config.toml
num_hidden_layers = 22
hidden_size = 160
hidden_act = "silu"
norm_eps = 1e-05
rope_fraction = 1.0
qk_norm = false
init = "uniform"
init_std_up = 0.029
optimizer = "soap_variant"
beta2 = 0.95
lr_head = 0.00765
decay_fraction = 0.632
Each number is 128 + 24 x the weight over its row's rms, rounded and kept within 0 to 255. Layers, rows and columns count from 0. Numbers have three digits each. The size before them is the row's rms in percent of the matrix's.

# o: layer 12 attention output (transposed), 128x160, rms 0.198, rows 65-84, columns 0-159
# v: layer 12 attention value, 128x160, rms 0.221, rows 66-85, columns 0-159
o65 100:136105112150112121144091149173164127124134174122125149117104124133158129092133181162095148125153147146106082129094113103105102128138135122130132132140111165106099099150183131049153111100117145147127153090149125086151153139150113122111132128151132147133145140103145142124115127122147117121208138139155191165129107107157122149128128150099145130135114114121131124160151132150126137124170146136128140140097128119127130137122124116094167151130137058057113114126136120110167159153143110
v66 093:108091162160126118101116156117122133109073112099095149158082113107095110094093132170113117127099113092153151112151139166162131117130106139127161135146156138117128101129120119143116099097100153131129184124128117125123149160092162153130122115142081117146141106100134128096157164086114148129127108154107128121155124096103129104131181122133098155115149118150144101127155139155115094113124136172128126136119145138117154095132076065126121102151151103163120129143141177116082127087175130
o66 099:123182100167145159143151138098101103184133111158132131141133121090158116145141111136121128116142099113156099158120122103116114137142131116132133088102159078091124101097123162125129135181149114082136100126105162162126072151111156123107140113124123131146184110149158098136111110177133122097137162173142125144143104152139090147134096099066143152153148160132133141121168113136146130093130114085153109165144121124141100151160132133118122131149137117083138156114110108145145132083107131
v67 093:157126117105123160095148131099135116113134113149104144133095102108117146139110144122093140149122171133155141103128110096125130109172133117112168132130105161098153125108176141127143137160156140125125141099130158136117128117155134118158115139150138102190135143138096139162108142102120144133124127119119115089082130158116171158136175131124127101113095128142164064079125123151109048122117097097127123122149111137154142135157140141171103109179106163131118116128070109194150136119124106
o67 098:081112171126137123134108133109118113167170095094137120095088109160153122097114098122178174115112109134115131139146127158140088149138170160136112110157123108129179128126121097114092123118108107153101142146156142136158110107120120123136105116129059129088148154115133125108151107176108121150153114113120110144143141118150127105133091112129132141169077131083103179132132117115116145122151109129106154073124150142145146109141155164156151137111126088109158119140142101070132098098148155
v68 092:137121099088127127088101132157124121088100166160155097143118149099094113139095084155103129112118164138127123109086115099113127113099100126122095145101158131131116111140131125128120071115092097116122119125165121132063083149127152132142166099108116106153161079138158112108170096145124102169140135118103093120120167132138099160103115126105133175160152111151130142140088149168081157099110123119132115113109121117169117121117137125141140151142142122172153122130136085165116097139106119
o68 100:107153149082155173128133139122171138142146164103095120152105072104132121144154168153105124097078152127103141143147161162096131111178134114170142148154133110117101132113131105127119146178134106143134160145119156091161146153139119163153118120114130114117097164098155130135166123128142069129112147150137142130119116119127190127145117134106132120097112129155081106132141148104130082159128075137151109153150143111116132117142141112087142156184157129119138133113102120092151113087138114
v69 116:110121108144159128117159099108105132110098081122112100156096146138136138102073135081124123115117133147090141139117103157119172143154133115110173116100089135165113147149160117159144128119161114090140087151113167149127157153133165115156121153096113117112119099140090119128134129118113160166144127128129147152132096150164128135138179167135107147156095141125103074143118143125137169113149123120106140098133135145156190107107115148087062097118154114158185123133131122130143152128133140
o69 116:130107164106124104132157151112149115139103110136144122142156137110094139151099124159157140156164136150198137136135145138143139110118125064152148119136165101142125116099098160123127143142117140140072139140149132161144152128127128129146126130126119128129139171163191134137117128103113140134080122137108069157127098089156144103131103092096103109111133128136124160147124110139107073131103110151139136104060129142145109119158117108154135201109128090154102108128111122173155153155153137
v70 099:115117124109154093133159113146161122101131124125074078159096103147099157143076162133138091191110095097132146167120081140137086163138107125150114123122140076137114146135133142133135122126102141153100091107121120108128154110130157141126166136099101131138143107128132124121096142150141086088123118140090093153119140138140092131112121149168114109111116124113139108159146148079127155137153121109058061095123123144108124176137122128161153155158154134114143129142123135110143142125154099
o70 099:165156120149110092089154137113100119175116130121091149131088127115128070093126148108085125123146127103156121115147142121086142155119106185094155160093148147149101127135147124123095149124099137108156118109078135131128161067118173161195108079128118135118139131117166153116091135135097157112119131147134117126132097119105144130123120096135138143115128139144105154152127128112133117165129121163113123137134127155128203116137147115109076133152130150119074154145153113158127129111153137
v71 106:127155100092129135153120155121106143120127133162096120129182125139127107145142136157118098139128140178126152121179141168134115123166178167143140148138161168094166123123112125128109089112147175173118135127122092097140071137122138136122111120122117149131131126137111127144127147123144123142189161133146071127146122124146111132126144146110069121111110117137158117183102123154172151135126109115144110115100116172103179132145115166139128074151140133120087124125100115158088089155113145
o71 103:150115117089112114138099085107150153171154125083143148103105138113138144120131126101112137091134099131134216104137163111118139117124099089143141121139085092128153140117157151132157150122100097124120113105119096131118107110129151152116113105179158113112170076100142135144158123147114136106079148124102151134112153119105099172101141150158125140109121127084135109105151092101119091084131105144140140175092131111129117132151156104121123098136109123150190126114131137105156158141141156
v72 099:172111112101085090102167141123113114100078093092122102121149128103130100100145158161153092142121096153130106133177178134104097144117145147136129161114133102094110115122139105168143114157129139129110115120171139150131102141141143138118109138114178138117112153127144147127100115142147137095170168104135133127141127154126139096152116097149124144139152125141124078179157112119088114107130104161191166147166109133118189118121121139128156133145104134087170129144132118135143129143094088
o72 101:121176123109126145155104098108122147147149123171111144091129112094133165114165158122094116145093140163114124116114083120105120091117107114143125110106122171141153145142124120106148108095154135137110109145106121110122157153082157121120094104136152152076165134121107115088154146136107136146132107140149096138100148132127093154116077153105077150109125116083088168115058132139152133133130118116148144150115144152145091117136156168156140137139130133181078111160110148134120130087116154
v73 092:141094114111113130119083162080120126137138149089151123099130093111125123145095128122156163094119123127066116122119122132154133133148125084118098163130116142117137153163114144146118103131172184108088120153137149159140078130139137119113145139127102150111133124136088112120114147116130108159120091159092139131151113158113135141123146073155141134142135123128173105103118080124140174090123107173107121130060112112078158107115150071164103118102146138130100133103099110137114090130136121
o73 098:128176134130140159164154149193143115139112125122165125121124140159126097111153110105101112146184083112159121113109140146127158141127129129162155087109134127163143103122112179127158112125139122160125153071098135090092087123108131130113137129137152116143131121137125118153150134105110117171120118129145114151170116125168117106139165129132085098162118168133127146091167149117134111167121109142155152122133169100188170100145090172105158129143141133102142119116118140086131119100155157
v74 092:186113144144145123150113130155101139149174104110119128087132109095153113080122123106111158118133149136181134145113156111156140137078107160143144129154152129139152145109129102148120116116130106142132109138085150108104113131116143103126126146104110168157130142124115125115113118157116121146171107131131110125163172129071133111124111142134140101175144107105132138126155170070117087154127165146113100140147105158127191123099105158129072123133185102125138133109140075121165086133151128
o74 095:066135137137091077138134090126111130105122098129169129154115127166127137150100102122118074141122156099103119148158111113164121147127088123131125103132082095100126111134081112122133124114159170112141127100120082126156159110139121131176167106138105094139146119146118150138127126108093134078165127136150138138146087137141124143102175105109113113086140096127134093111088087162127161120106071106120169157125129114102134114145105138151150111138128133105084149157081145123146123109127114
v75 103:127090128102139134097151131102105126097101137122126152175132097099155176117145159120180118139076151157161138137216154170108139128105130096119137145158152127130137120110092145142133114116114120090140146113168162139187132154089102133097148124112120108153159106126125101108139105101119167124133127123192189110129121129139145139172118096145119149073158141155145120132118107110157110107133120134112158110118136118159130114101168120123151119115134129163146117140114124143144133089115106
o75 107:113091121093146152123112115107101144163142158105120096091124135142115151128109109144140158101126118125127126102085083140128134104140124100156141145120120106123129124155190165117126094211158149111109145135095107130083121126163135138113103112136147154147136155099077124149143100145114113142103119130172084168116119119132107114111151147078158188126108157158146166121105141169130158144147154123158120118104113126109100123139085125117108106088115134116131097166106114131071144111121136
v76 088:099127137138142127103148140099153121177115092184145111086132135154165176117129111105098149150120153103106134153120130157103124166150124135125124104131158126156128133139171111120149118130144122147120085156158130116145110105121075154137126163126155144124128144109144122121107150130119200149109085147100138156107137114069132095114100152134076174157128124150151146097139078132142151150129102127138177145169131072094140131130171148130131115111131155136158082108138088129143139122147140
o76 099:149093133117112126150158139142132135120108126097080148155137130108125171145153138102139136163150154147117080118150097102153150116106136113126170130163114130152161125118132126100104144152151143139100119118109187117108138112126094132125103149145156107152139100125110147143121129142104100160100152142146132104145132118147099140103143125130159072135182101097130123162131079149125095122128146093157157056125112147167154090149156102113149114155113081119092130137113193115115093133105090
v77 097:161135112122129122112142104161086094088130146127145084043117169135169160120112145115163156086092093127125115107162150124140117120146161152131155167144175146133136141113123139128141171138115167138160108143156097105142119144171129151121127141145138141166100115141115153094114090141183157132121111163116115121108127135137132134111160141142119141093169108138133169191112116110120139130130138138176119103117116126143158171155117101121162155109102115155161143142125106156116160132125133
o77 098:139135125078096150095119148089165111133157157168155130115154118149126140138152123097113126121130122152095152111097130129118116142086119129115095139101144127104092100156156146157121096124125109109111116137164148083130158127115138126152099100095158134106139175146136173132142157095131114104100169128151116074102081110109057128103115165116112118136128148095109130112153082139152135162169155106118198141113103134127142107127119164124115142138146125107140092121127129124138188141137102
v78 096:134129134112178094098140110178172111115167135176093152117155132171092155111101134105106165116141102145171100110084145115096108157086139132122171113138157115111124102097122139138135122149129148108112087108156131137118113168083102136155122158105097190125139146133147142139142126143129151161107082131101121156125126158117125141129108124115113125120086164150122113162143150113167111096110137133140109175129149127160166165120165123098151119091141122115115133139127173112152092120113108
o78 102:136096127139097145102117108086161109156131105117167135179110137123110111127094140133131168175138175151103145151126057141143139139138137147157133160082113116141161134124119134127125121116111103105161155131105130087182135075168151106150123135145134113131105109120112145114125117121160133115119187110150100130117147108130134106136140109109103118151145126115151135137087138156113140134137096111166067153101115158167112108153113164135116106141199129127110147121167146149105149117115078
v79 091:135140172107175138074117134106142142108111097162132129148140126104094197116106138168112101090094124146102130128136157149103149142115131133169153091154155120136172121160137124112125139130160139108117124121120064143153151138121133134166139139153119146126128130129131116106122167136132139072126133100135147098162130119115156099119149126113179140165185110133152155099109103110125131152062146141179136126134126109106122148126130107111186112091125150120153108158080125144115103107114104
o79 097:090123135136105152162123130130157148146128128119122109112151123100146127148179150090124161137163143146090118116102102089120134118087090149162111168111107119141167091161104099088118114119154120141140092130109135139139087126134151138113118103095120123179090126143101120115102142106150117095120145151128082117152133125114144091106109130126121147111127119166130144124178076151134143134122118147162171067141149120135095112128142103163106112123138160170131123078139106112143106077093187
v80 100:118103096114092120118135108111118142131144146122135109082115094131093072145117118095140109116163153138115110156128110150170114151142160117099138123112156139085116176126094154114105151112118156147108106122147173145089164158130158151145120124136110172130121180155109186120141175092119137095120104162150143126115133114150112142154161150161113141126134124129108133153164142102120076117145138100138137156098125126113171162121081131106167108148144145117151107153118091139149159098075130
o80 101:109146131158099133095158151093122132193118136148165134117107134162129113145124107128126113124124095150131140122155133128112106068153144131136131180153088145170141161114107099114139126125128109151093108161171088155133115063134119141150125130166156140098166107125136135127169120090128179139147143126124114113134115142134099097136116132088102128160131158072108139114135083129157110116172146115171117163181153168115141144099091115104101147126092150161125129111139121111134128126111106
v81 091:145126147129129112108116111131095118119121093151150127110167153120129114139145121115126126143090118134103150089132118156122106128150137163132117121148129096107130137146189113108124106128109158089131131148113143104091160142127102182101128116118135088143098149167174158152114160115180197130136120116127118155082153117146118105139106167151133108132148128138116113108133124104099123140118162081135086155127101131154109091125142155136139194124152075188111131169114148095154147141144079
o81 095:140114098140147105113147110128181069127112127096126132113141166101175145120172136139111171099109155144111126154128140136131090168107150132121154108123146166141117109117135117137101132146107088131097174131085124164164165125129137124121110099097114160118135116138138116093149133132046091163114145113132151104103115130100119138151129142125165154129157105117147108107081127135163115124108077142142155095139115153126147172070096120127144119132132136172117099080128119107120107146104117
v82 098:150120132133150100123144135138153153115113123167176148139125137136094080070160136192133161149096151096155105115147133132126159129132134138098094162137116117083109158117135130102149114087127106140147164132106113147155093137122194119138095132188130124126127134115100138141162131142124118122113117151145140128124117119151114120138128169162129132143121116083156140114164130119139162118132124079144155152181123136141138146122149150102145160099149137111178129071156164121170134073152128
o82 101:113121119107122092132182086128131084150146112131131064102143147128130136111128117111113107112105115155105109138134138121161146104101069126098134109141141149150144079148110100121139129111118145166148101166149088113126125149130116182107139147102139104129111119134188151141126156158151090093124126104113103142114148159141127122119123109118127153150156141112096089153095151149149094117157155061179076124116107061135125137119124120127140108136125111103144140153120128159083117120091127
v83 094:100147121126140108126174137113127103145124089113134148110146105136096144120161107125155160120123130137107127113143126093119107131096145147097148121111166130140170143100160076129083110149124114184105098132163156151144096174124144150110105114089154124117189119108102123158137085114131081130135093126119115116091133141158086108113126142162089096141096136149129123112145155151168119177130108103154153117146127134171127170148103133140139131100163139136083113150119178146150140135118178
o83 099:164102074123098126123120127151120128122146141181152114174074139111136127135121104114131139100156161145129145099125132163149144138124131102124112154096132154080188131143143128103158150138137131116097137137128132118164111083181114138164117153117157142123142112132168137098148139084112143134096093115113113132109116139180143194127100132126138148136128086101091126087107140151119098092133126112138114130109151153081129118120166148137135115142119073108145140112160092120095079111132167
v84 102:127145103152157097127087133100142106125150140117094087169103133141116136143103132155161089166127170115161142139113122132094121117112092134109137104052098111132130158136160127133114151167145122115129130105108112153140156171128161109098147124097168142170139134173153102120102120119087152151148117170121086163097087126152158117133113099156155127114109137185140130108105147128137126089160147094123095099086131124158174111140146137129147120103123116107118145123133137103089136129169125
o84 105:100080115094124089178136158132097135151096098138136127133121143089136125154115148139107136117137128112134131153096148095182115147127107121113086140125143116137149131135128118138174115131074097132146165128160149118094123098149119138115101123116133119136107142098099127142098128192073117129126088094147143139140122097103164151153119086107125147150117167125146134176132127102100136181093070170151127164170145155130107137119133154083128171098124130149103112158135131163125119124136132
v85 091:095076130141154088092161109142141104116148101158097153145167115149107151103112122118143160122141146129139083112118108150173118141161158100127141091076112142096120152091143085128144124160159128072098161129156168168100183114173104146148101128146107134150143118134123131114109127148116112106108159151140085158145135152134172110129103101154105138142116104138145160134149123143109136113128134096116165159115144135130136111137139121100097134135120093150185172125103128126139130163134092